From a checkpoint of a small transformer trained on Wikipedia: MLP 384 tanh GELU, 3556 steps.
Each number is 500 + 25 x the weight over its row's rms, rounded and kept within 0 to 999. Layers, rows and columns count from 0. Numbers have three digits each. The size before them is the row's rms in percent of the matrix's.

# down: layer 10 MLP down (transposed), 384x96, rms 0.239, rows 337-368, columns 0-95
# up: layer 10 MLP up, 384x96, rms 0.235, rows 338-369, columns 0-95
down337 101:493517513484507500474502484492488490522538472509501508520497462519548476480552497500478531480512504501501469499491446510536511497512537471516525481504515522425518515549487495489513454456502492483512490515497478546530511552472506433439498537502483495507521540506492507501502480488525480497
up338 105:491462487509504490502508463492489516507507476468507518485489511521526485496480527490501498443564493488472510504508493491543451520554506493505472501544528498525494506513475565486441514476474493506499510512481532536472474477484505490500510541507537435500495481512541508486477506551507457515
down338 105:525476508531501496522533491446498481543470484495466503494459496515513477524507483505486479521508540505537444533435495485493483544462507534510525547493461490497507512485511509478484502544480496519476479496500504522483464532465522494536475492502476509517470496500493473481422479509511495469
up339 098:521501471463501450489490509449528506518516504521482481467481490515508564524474501552506467520495515474470490514529506467483504461524495476519519511508496503507530460544528504468519499465454471519459473490475494463490497445503502468511504510474554513481497530477490530550529499494505503497
down339 097:479477526492501548472501505513476480461443533476525493490517492499495474510505539488520473556508491534477512505486522482501472531488514495529490480476492492523495516477530521484515478524525520482507480495493531523499493561511543563508521494475470507474502458489476454434480484478501542474
up340 092:502489492531516561532526468507468501460496513520498513491513461524439492518480489537500501479512486475491479507510502538476482512508510487528489501493531491531451459456514477467557537515481507469464458492529471487487471529549509515513490497488531534475477482459522505533504482514474488483
down340 088:512519511491502527446467508526528437507490507490510480495509522485533479478511480513484468515531521489448501511485509540526484512518517502522514491515503490500467517556481510483459477491469442488466544540481495515490497521492454508488504496488451481529504517575490468467483511514489521469
up341 111:421475503496521485485478472466514527544502542496475502515539501512515511506500494489545474468509500519530509502503535515525474460490455508480521528513506532503499472497474489480547493532488546530507494491504523485523487517510507450503469479517512514458464506434497495517534479538536502516
down341 101:512517504528507478424511442524502525530493499533482538522475473508494458499533519480516492511530477473489513488491470506487500520512471511478496543483501479461454493549471509516516533507492452551491473504509523523510490483500502486510502481522518479479501536441487522486551521545480489497
up342 112:498480508552495481454520500497467506482469463514513504469508533520541518497502498518528435505493478505463500506484491517484480482501497528560495538489482528488511507496500497422489475475504524482512498481530486472538470503517473499543541507471527515553498482486514453463502532480497495472
down342 114:467493498513447486480498520542453540521508557496485497535489578545516518527546506480504470506488498520519457485468480514512502513461476504498498511473534509483503498460515501483472533506536557469522506508460489496508494496478482486527526506504470447507500465514508511471509515493510521508
up343 095:491529504489526507492523490530486501491515507497490486520523513498491463479524544486489486487479487501490491465524486525489530541505491443510509531485527469511495457553513464542486516521492465478525459495509437515441568488513484496535506472505470480486501477471485551523488521492537478506
down343 092:495435516471501536554506492509519511507500489488518511469525498541532502497507470485466523488532522447487517520512506469499510485448526458473483523539460499526465483473496491478542510515526505501449505476503545478460538478474511539521514533523499490503491495526513487480529464496515464507
up344 105:509529515489466547486531508478543468492519532506468533481514549509522436515445496511478513498500548510460506478538502466503524510523506501549501498489515459479537535527484467483500499509496505520528507521516495519506505501534499505464531463476506517498484458540462516532468519490490480528
down344 102:460519539541490464476471539515512544516505516468538488455474514491520546505493498509523485482482514461473521483481461513516511458482531471488528514496476479491499510521524506475500537523459504497489541488469545477508508497490534535533490495524492491511540501482506542499454446506534526496
up345 098:509527500515480522494509509516499513482530488508473473519545503541472498562450481479494473496486542479495497474496507475520501486493505500504520485505558480478472540481496510481538501482536486478552466490483509555527473500543491484498508512501477470497521498450536498514465464541532456467
down345 090:483469509504522501512520462481525514474483518500486499457480485507495498529439508493525505504494486501505470493502491489500521518500526502501441519480542529485506571507496563502543520499457456472545516488509504522422501504505504522499463489479492472514525514485454508481485495498490556511
up346 112:502520549517448513518477536500480485458486520507445509439517521512508504535497479468507547498528517542498498486473468474518508502503491443525502503516519471490485480487502443517525544491464490461496489523502524487509531490453512475497534481535510520495467493535510484460504466508494493481
down346 106:489523504495515499511454489483574485552468509538517484467511469481494509464494503521478463492481536515514476457553488518493504468528503489519505535477506513529498473515467496488494459481481458504493537515508468511483465447508502482456510524481522512513479516518448506546474496517523490509
up347 109:480479485502487479527496481515469499506505550492494426497522491471517504458521482502541530549479486534464519538516494529486475494508492481479447493487477505527522489541474540529499501489469511557488521485507509503477505465524478523490532527469512470500451478511526535474492473475471492481
down347 105:514499498559508524488516519521497543485492505463485443547501517524515535519521488505489530522470505494513522486492476494491533546520494512458460511493504525480484472538509544495486527510446538512461514479497516470497488514530499527512464529413520520507521487494494497475499485482463487492
up348 100:479481517510528500506524553499513440519483518468485550491488482481550468510541501527512514500506512488531492536498492521488530502441554487484492418503511510494498545498462523470457495510481493536490547504511482466523483513513514494502487501455521510519508492492475513511501479483495468526
down348 104:499511447472540520511541532517500460527479465518484469538451536516474539525542517492429475521476506493522472498518521503534523474467504507524504488538484530500538518518517495514500547481506519483535508526519468481483491488468483554513517490498497474484522519487517526516500507532512509488
up349 096:519481501511537535513501517482522532469528486500485453484545500534509494488522511500513462485486494469525491473509521491493474487504503512496502460492485477465540480423517540416506471456481517491516524486544501465513471490493484470475511474514490522517507493485509483486505536526553519485
down349 097:508489554482530476548503482472497542523479556496540520493493462516482515518562458496488512489494514490503496501531503515521531517517489527499510495522486480505536518573519486512481527524517490485503516484511486493486475472503522497476450475482470460466525491480487458525449482511496492546
up350 097:467460528511497479477475536463435486578499505515506478495510486507547511541497500543500458508493472531522500534451481515507512494438501491507533507495473515505501492532506516473534537496520496494506492519448525511481505523528504472477467484514478527499485527477497461488525484478515477514
down350 093:503552508502552518492497525508544524503497522500466497485518533521506514494514532485492531530495480544500475507511451472493539504499460524487529440509490491496471499505491513481448492468455511522441479490529492499480493502492496537487470463470509502525450469535539506522501467509512472530
up351 100:531465507526481546460463479498489517522457503528501514512495509495559518491504536523567534502511480485471503481497488524479521509515487502539519524456540492486468471509500510496572521492496516530488488538492499480512492481481477498509528499529504542494490508547497482551521491501531497449
down351 100:497516433480516513533471527518483514492475464525519512512486506489465535495472501485503503529510490536505546492495541497490538421482513492518516473462471502504510512496521464510499458465506500526511517511524492542459509502559524496504452521497482525484488533465527521499534480486490473475
up352 102:504510524549479488520431538500489509484482457546498505502547505509489478464501475473485468535502488557508516467513482494504551474493514498486501498511483511472485532546495519511509483461425529514483440503510517474479493513536472483533515501491490513535524477500514496486488510494519477523
down352 097:465549486439544502495504514495442562486491523505504536499509493501511482525493518485490487521473522513473559502514461510488467548495481494517545505451498503505481502488489484517456482522500525512490525538564468501474488479532500514525469482509519461503472492480517497491495488498507506455
up353 108:538481491524527543478512485432485516497513528507535482468499519531488462490580486496553532506487528486497498489480508521493509487492521507496520502565482521514477482524438497503463478456473474513503516524468500508508465500529546489537495475503524485489500510519513482492516490510468490530
down353 105:505542520524485500487529457508539507523535496511506514493481503481503525482500467531484515521524489506467495470494507502579531501510531521487476514545508517543492526509482540511445485469520507451484453526463510531468462505506474491502533457521467506508493531490495529478479495474476540506
up354 105:534503460515453515504486468501491529506508490508425503442506489563505466506483548507513489524516516491446462519541484489505507530518518536506524489490489512487481456471514487523500506503481498527513482485539496478516526488473484497501498493496537507489483449527492499458551539521512494527
down354 104:509490521519455463520497479508504541537486544500528534519507494470544538557500486519499501438438475473461438508477492476491534503532513479459466504527512511491482486531506482522500483513537507470474536486500508473495486506498502507509494489535480496490484497538525482528494477505521494459
up355 103:485482456439564508544463524507480498451496528512496489481513476476502496502507512498536482473542521545505490483513501515544473491530535492481503471511489467533501453531471532498508517484497518517467488532539539493539501539485514507465540444508524484498511490497509480512510490514489522484
down355 105:495493521485479489455503468519481483526542520475506488537511476506519467532438500473498510535491462494482507475483501509501488494498465559479483488510526516490427518503519476455531526489514525510519508497449527492474527473451473536500499516481518526499504551495501527487462493520533474490
up356 096:520525507446504526527469495542488514494497519519509497471540488438497480534498475468489509543487464420525504500543532488504496503516513529491509516496499467466505489476486516505517522473479518513495498544532498495509530496508482514524444532442498493549529507515496527502492511456514511518
down356 090:540448514499531474490525487479518514477512479550487474484489521526516493541517483502459507497514458517481485510496485480516506482537485471526450488533498539509519521513490497535495546493465507518514467533450497511474518500492468542484510511474511488482548477516510525491450497442483518454
up357 104:493539499515517546502519514514502483505514492521476537509515503506525533496525485509517534471511515507475505502516430523521456527485528506510476496489498534479508529473449489514492493423538501482489506488502537552534467466488513488477472482519547510441480508474529503474510505496541474494
down357 105:486480518482561486479456497502496486489509555543509520489480503479516505476532506508487532530517480485503510515532511476453519457487497495452533470490456467506480481485526478522526504525517461518545504541502486498472550509486459517506544552510468499468540539491488498500502481515493483509
up358 097:488494503482475488499543501513490527507511503538462484467490514536487465507500505514545469472505514547525522496564520448485493483514503479458496488463511516487509514474512516452485508510516505505532535490492514524515509502505555449451525505465532524556450479500492504506499498498545509472
down358 093:545480470501485498490483513514491495499461443498511504543576484519517506482537450465483506514492502451469499514495509519489484455506474497494465474500506459473510528484498524552514523472469510483496448533491467475488503484500496534510518488557521508454482521515481522510489504522485503526
up359 100:494482525546512499547471554485504504517499497464507526497543538446501466528492521526540462490520491517501477515510497522481497546473433520480484503483542518480502514493502469508511497505517481497509492536520473503510509508528478503499517549478480513461496516534471465455453498482518457525
down359 095:505507488521538494483486467519476525508549522524510521490501488461508545536492528486508544468440513469468539490535516500504541496548510494514551464486493478514513504503481471539492505514488506506466491502463526477510487467505517518483500481522482489533507529569455505513509500527503463540
up360 113:513434502454530485503505482487560519537477524537489507486479466519511480488458510496482475538498500492512511470503479471506518489478493485467479476501527460473474504520511525507461533512516526531486540435491509521474496487498525459487483492524505516459519548530534497503465503516495533465
down360 107:531499511534486521537470519564491537486492530491495486501541496467525516518538527510527515481532420468524455496465495505477498471506547459487501500467480509467491542504533494486472474490470497461510504517480534509503544507502541499504501461495458490506532487495479494516511506498499485528
up361 095:525512472491506523496470501514518527510492500501488499476527527530497465522457464501519500492496545501486491471545476532464497528487451531532482471507508471534438438543530470512495470482507475476496468477520472475476511543528506520483517528496479473484491545547493487521523475490492503485
down361 102:499536477524547497536532552491480430507470563501514488500506448508473510483559505495465522517464500494495496476511534480528498535497507551505504556495497479449455514526500490484531497517476499471503487535502488490519511502504526507514507525528512515496455529494502517523497481482483516499
up362 100:557454468479510522539455498476536506542498504501516506499491475459506532470492494501492466525495479475499455492506472503506466532490516475486532486508474482493508555523445496492533472486517479475503502515470530464511513502500501495525518526506574514508547486456517521493499528492527471499
down362 110:503488501494532473482528513525505550522498491498539465494443504496546474466495496546506514526475511504509463484509561541479475516501504481468518512497507483469489470506464522466519525513524531521558480436524477505506492491499504480538516471507472515549506537484459506489493519479492501478
up363 098:490533511491504517508503531497527496528504477502505475482502454491539486469491515492560463493525535481464505520529496530498513464519498492473500501497453487517525484462533511491505526508479536534544510521467524521531492476528542517551486513460477480487498484517454505490523509473457431489
down363 106:496482550494461482488498511530530530514470478477517470496477506495469572485448516494463545515477474497486489507505491472484532571539524502480526466498489459503473508461490515508464521526497524496493511468504505490490472491460506534526509476525475501507476482538480511509539529485488536497
up364 103:504443488460487446517506489481539507510538506526493501515448460540527525490498534553486494502476466485513479537509488485490506513532511509491522466516491496487490532488474494460506547517484466502471515526493480538533535544508501460538477508504521485550495507485543516515505518463506479513
down364 104:485491513515533523493525543551472537532460502459516504482482475493472538502506500516509511538492532489526470515522463510516507499539464521471529543504490476480522478475502515524515498462541504512479510504479517503488505493501503493465493502560495473560513503557460549489477500525494457491
up365 104:527467479486524502503513522563511532460516515470490541504485459484484499493508547464483493531495548512523495543490432484508493497463545505535494502471488487507464497497489517471473494484485531480478475509551511488467495481491507502528466509497506499533531509478558517510499473496456481533
down365 109:479496460539456497479523498482497521529513487502475524492516500431462519508482528505551479472470508533542513442504536520507495499514475490488547500452492521491511512491498544490508551464518508495444453471477494478494511494514495479533537468493502495490498496520536486519491477531484480515
up366 098:475469506487519477465479515447505497512496481502495492498495486533483534498476422449488495485468517462492518475521483485507509506530462495492500504482498492473448508522528522497467515510539482509494454532458520515454508477486509544556492507474474516552518491525505539472482491522529494500
down366 104:513486511507509488518540493511511473486483538520480457460506504519520469495484502492498510484525467522483532517537532515509540461547474548516516495474525479476470469524512478502541508524508463465476499498504548452432473495493487458510507515516515512495527487480541469502533523466512465477
up367 097:473495500490509521529471536503540475459520537508473486483554539479543479479498475538506501469532450491523503542527463503519491513426511494488511528501502498482478479520487451457476485527532523501497471511451549502519525507513511502519492499511523504496491485476544485484498489520479506470
down367 099:490476541532489526510579430465498499530486477468548511508471484498450520533472497483504484536501503517502512463486479500507501524499506512507518502500486542527542502497504519536507493528509518499507487488525480537538504491489526459507543475471528509468503493457457499485509487463489530469
up368 102:473505522524530520489538492484507519534506481447490532498495526532507482489503494481485466533478518500488458547538509501506511483514517514508489483553505537472481455480491536523547501452437504511471496544480469474497528521490478485532519496491526456520446454506494490483504509476509510502
down368 104:459504467548486476512494488502517483511482494525435482498456493523465512505470525492526451468510507513512501515502520520516510485502486513501566499493496486493530501467508455551476525488526475495498504485492511550516508514483478516463527424513515512453527500513527545474493518498524470480
up369 099:498457515509523485493472580473522452523493524493488520488540497505508529534527514505554490506496483495522514506478517437513476457477521511512484490502520513463533557519478440516523490487474533521536469528530503481499487531478481497499501524491516478502498512479487475467485487485512515462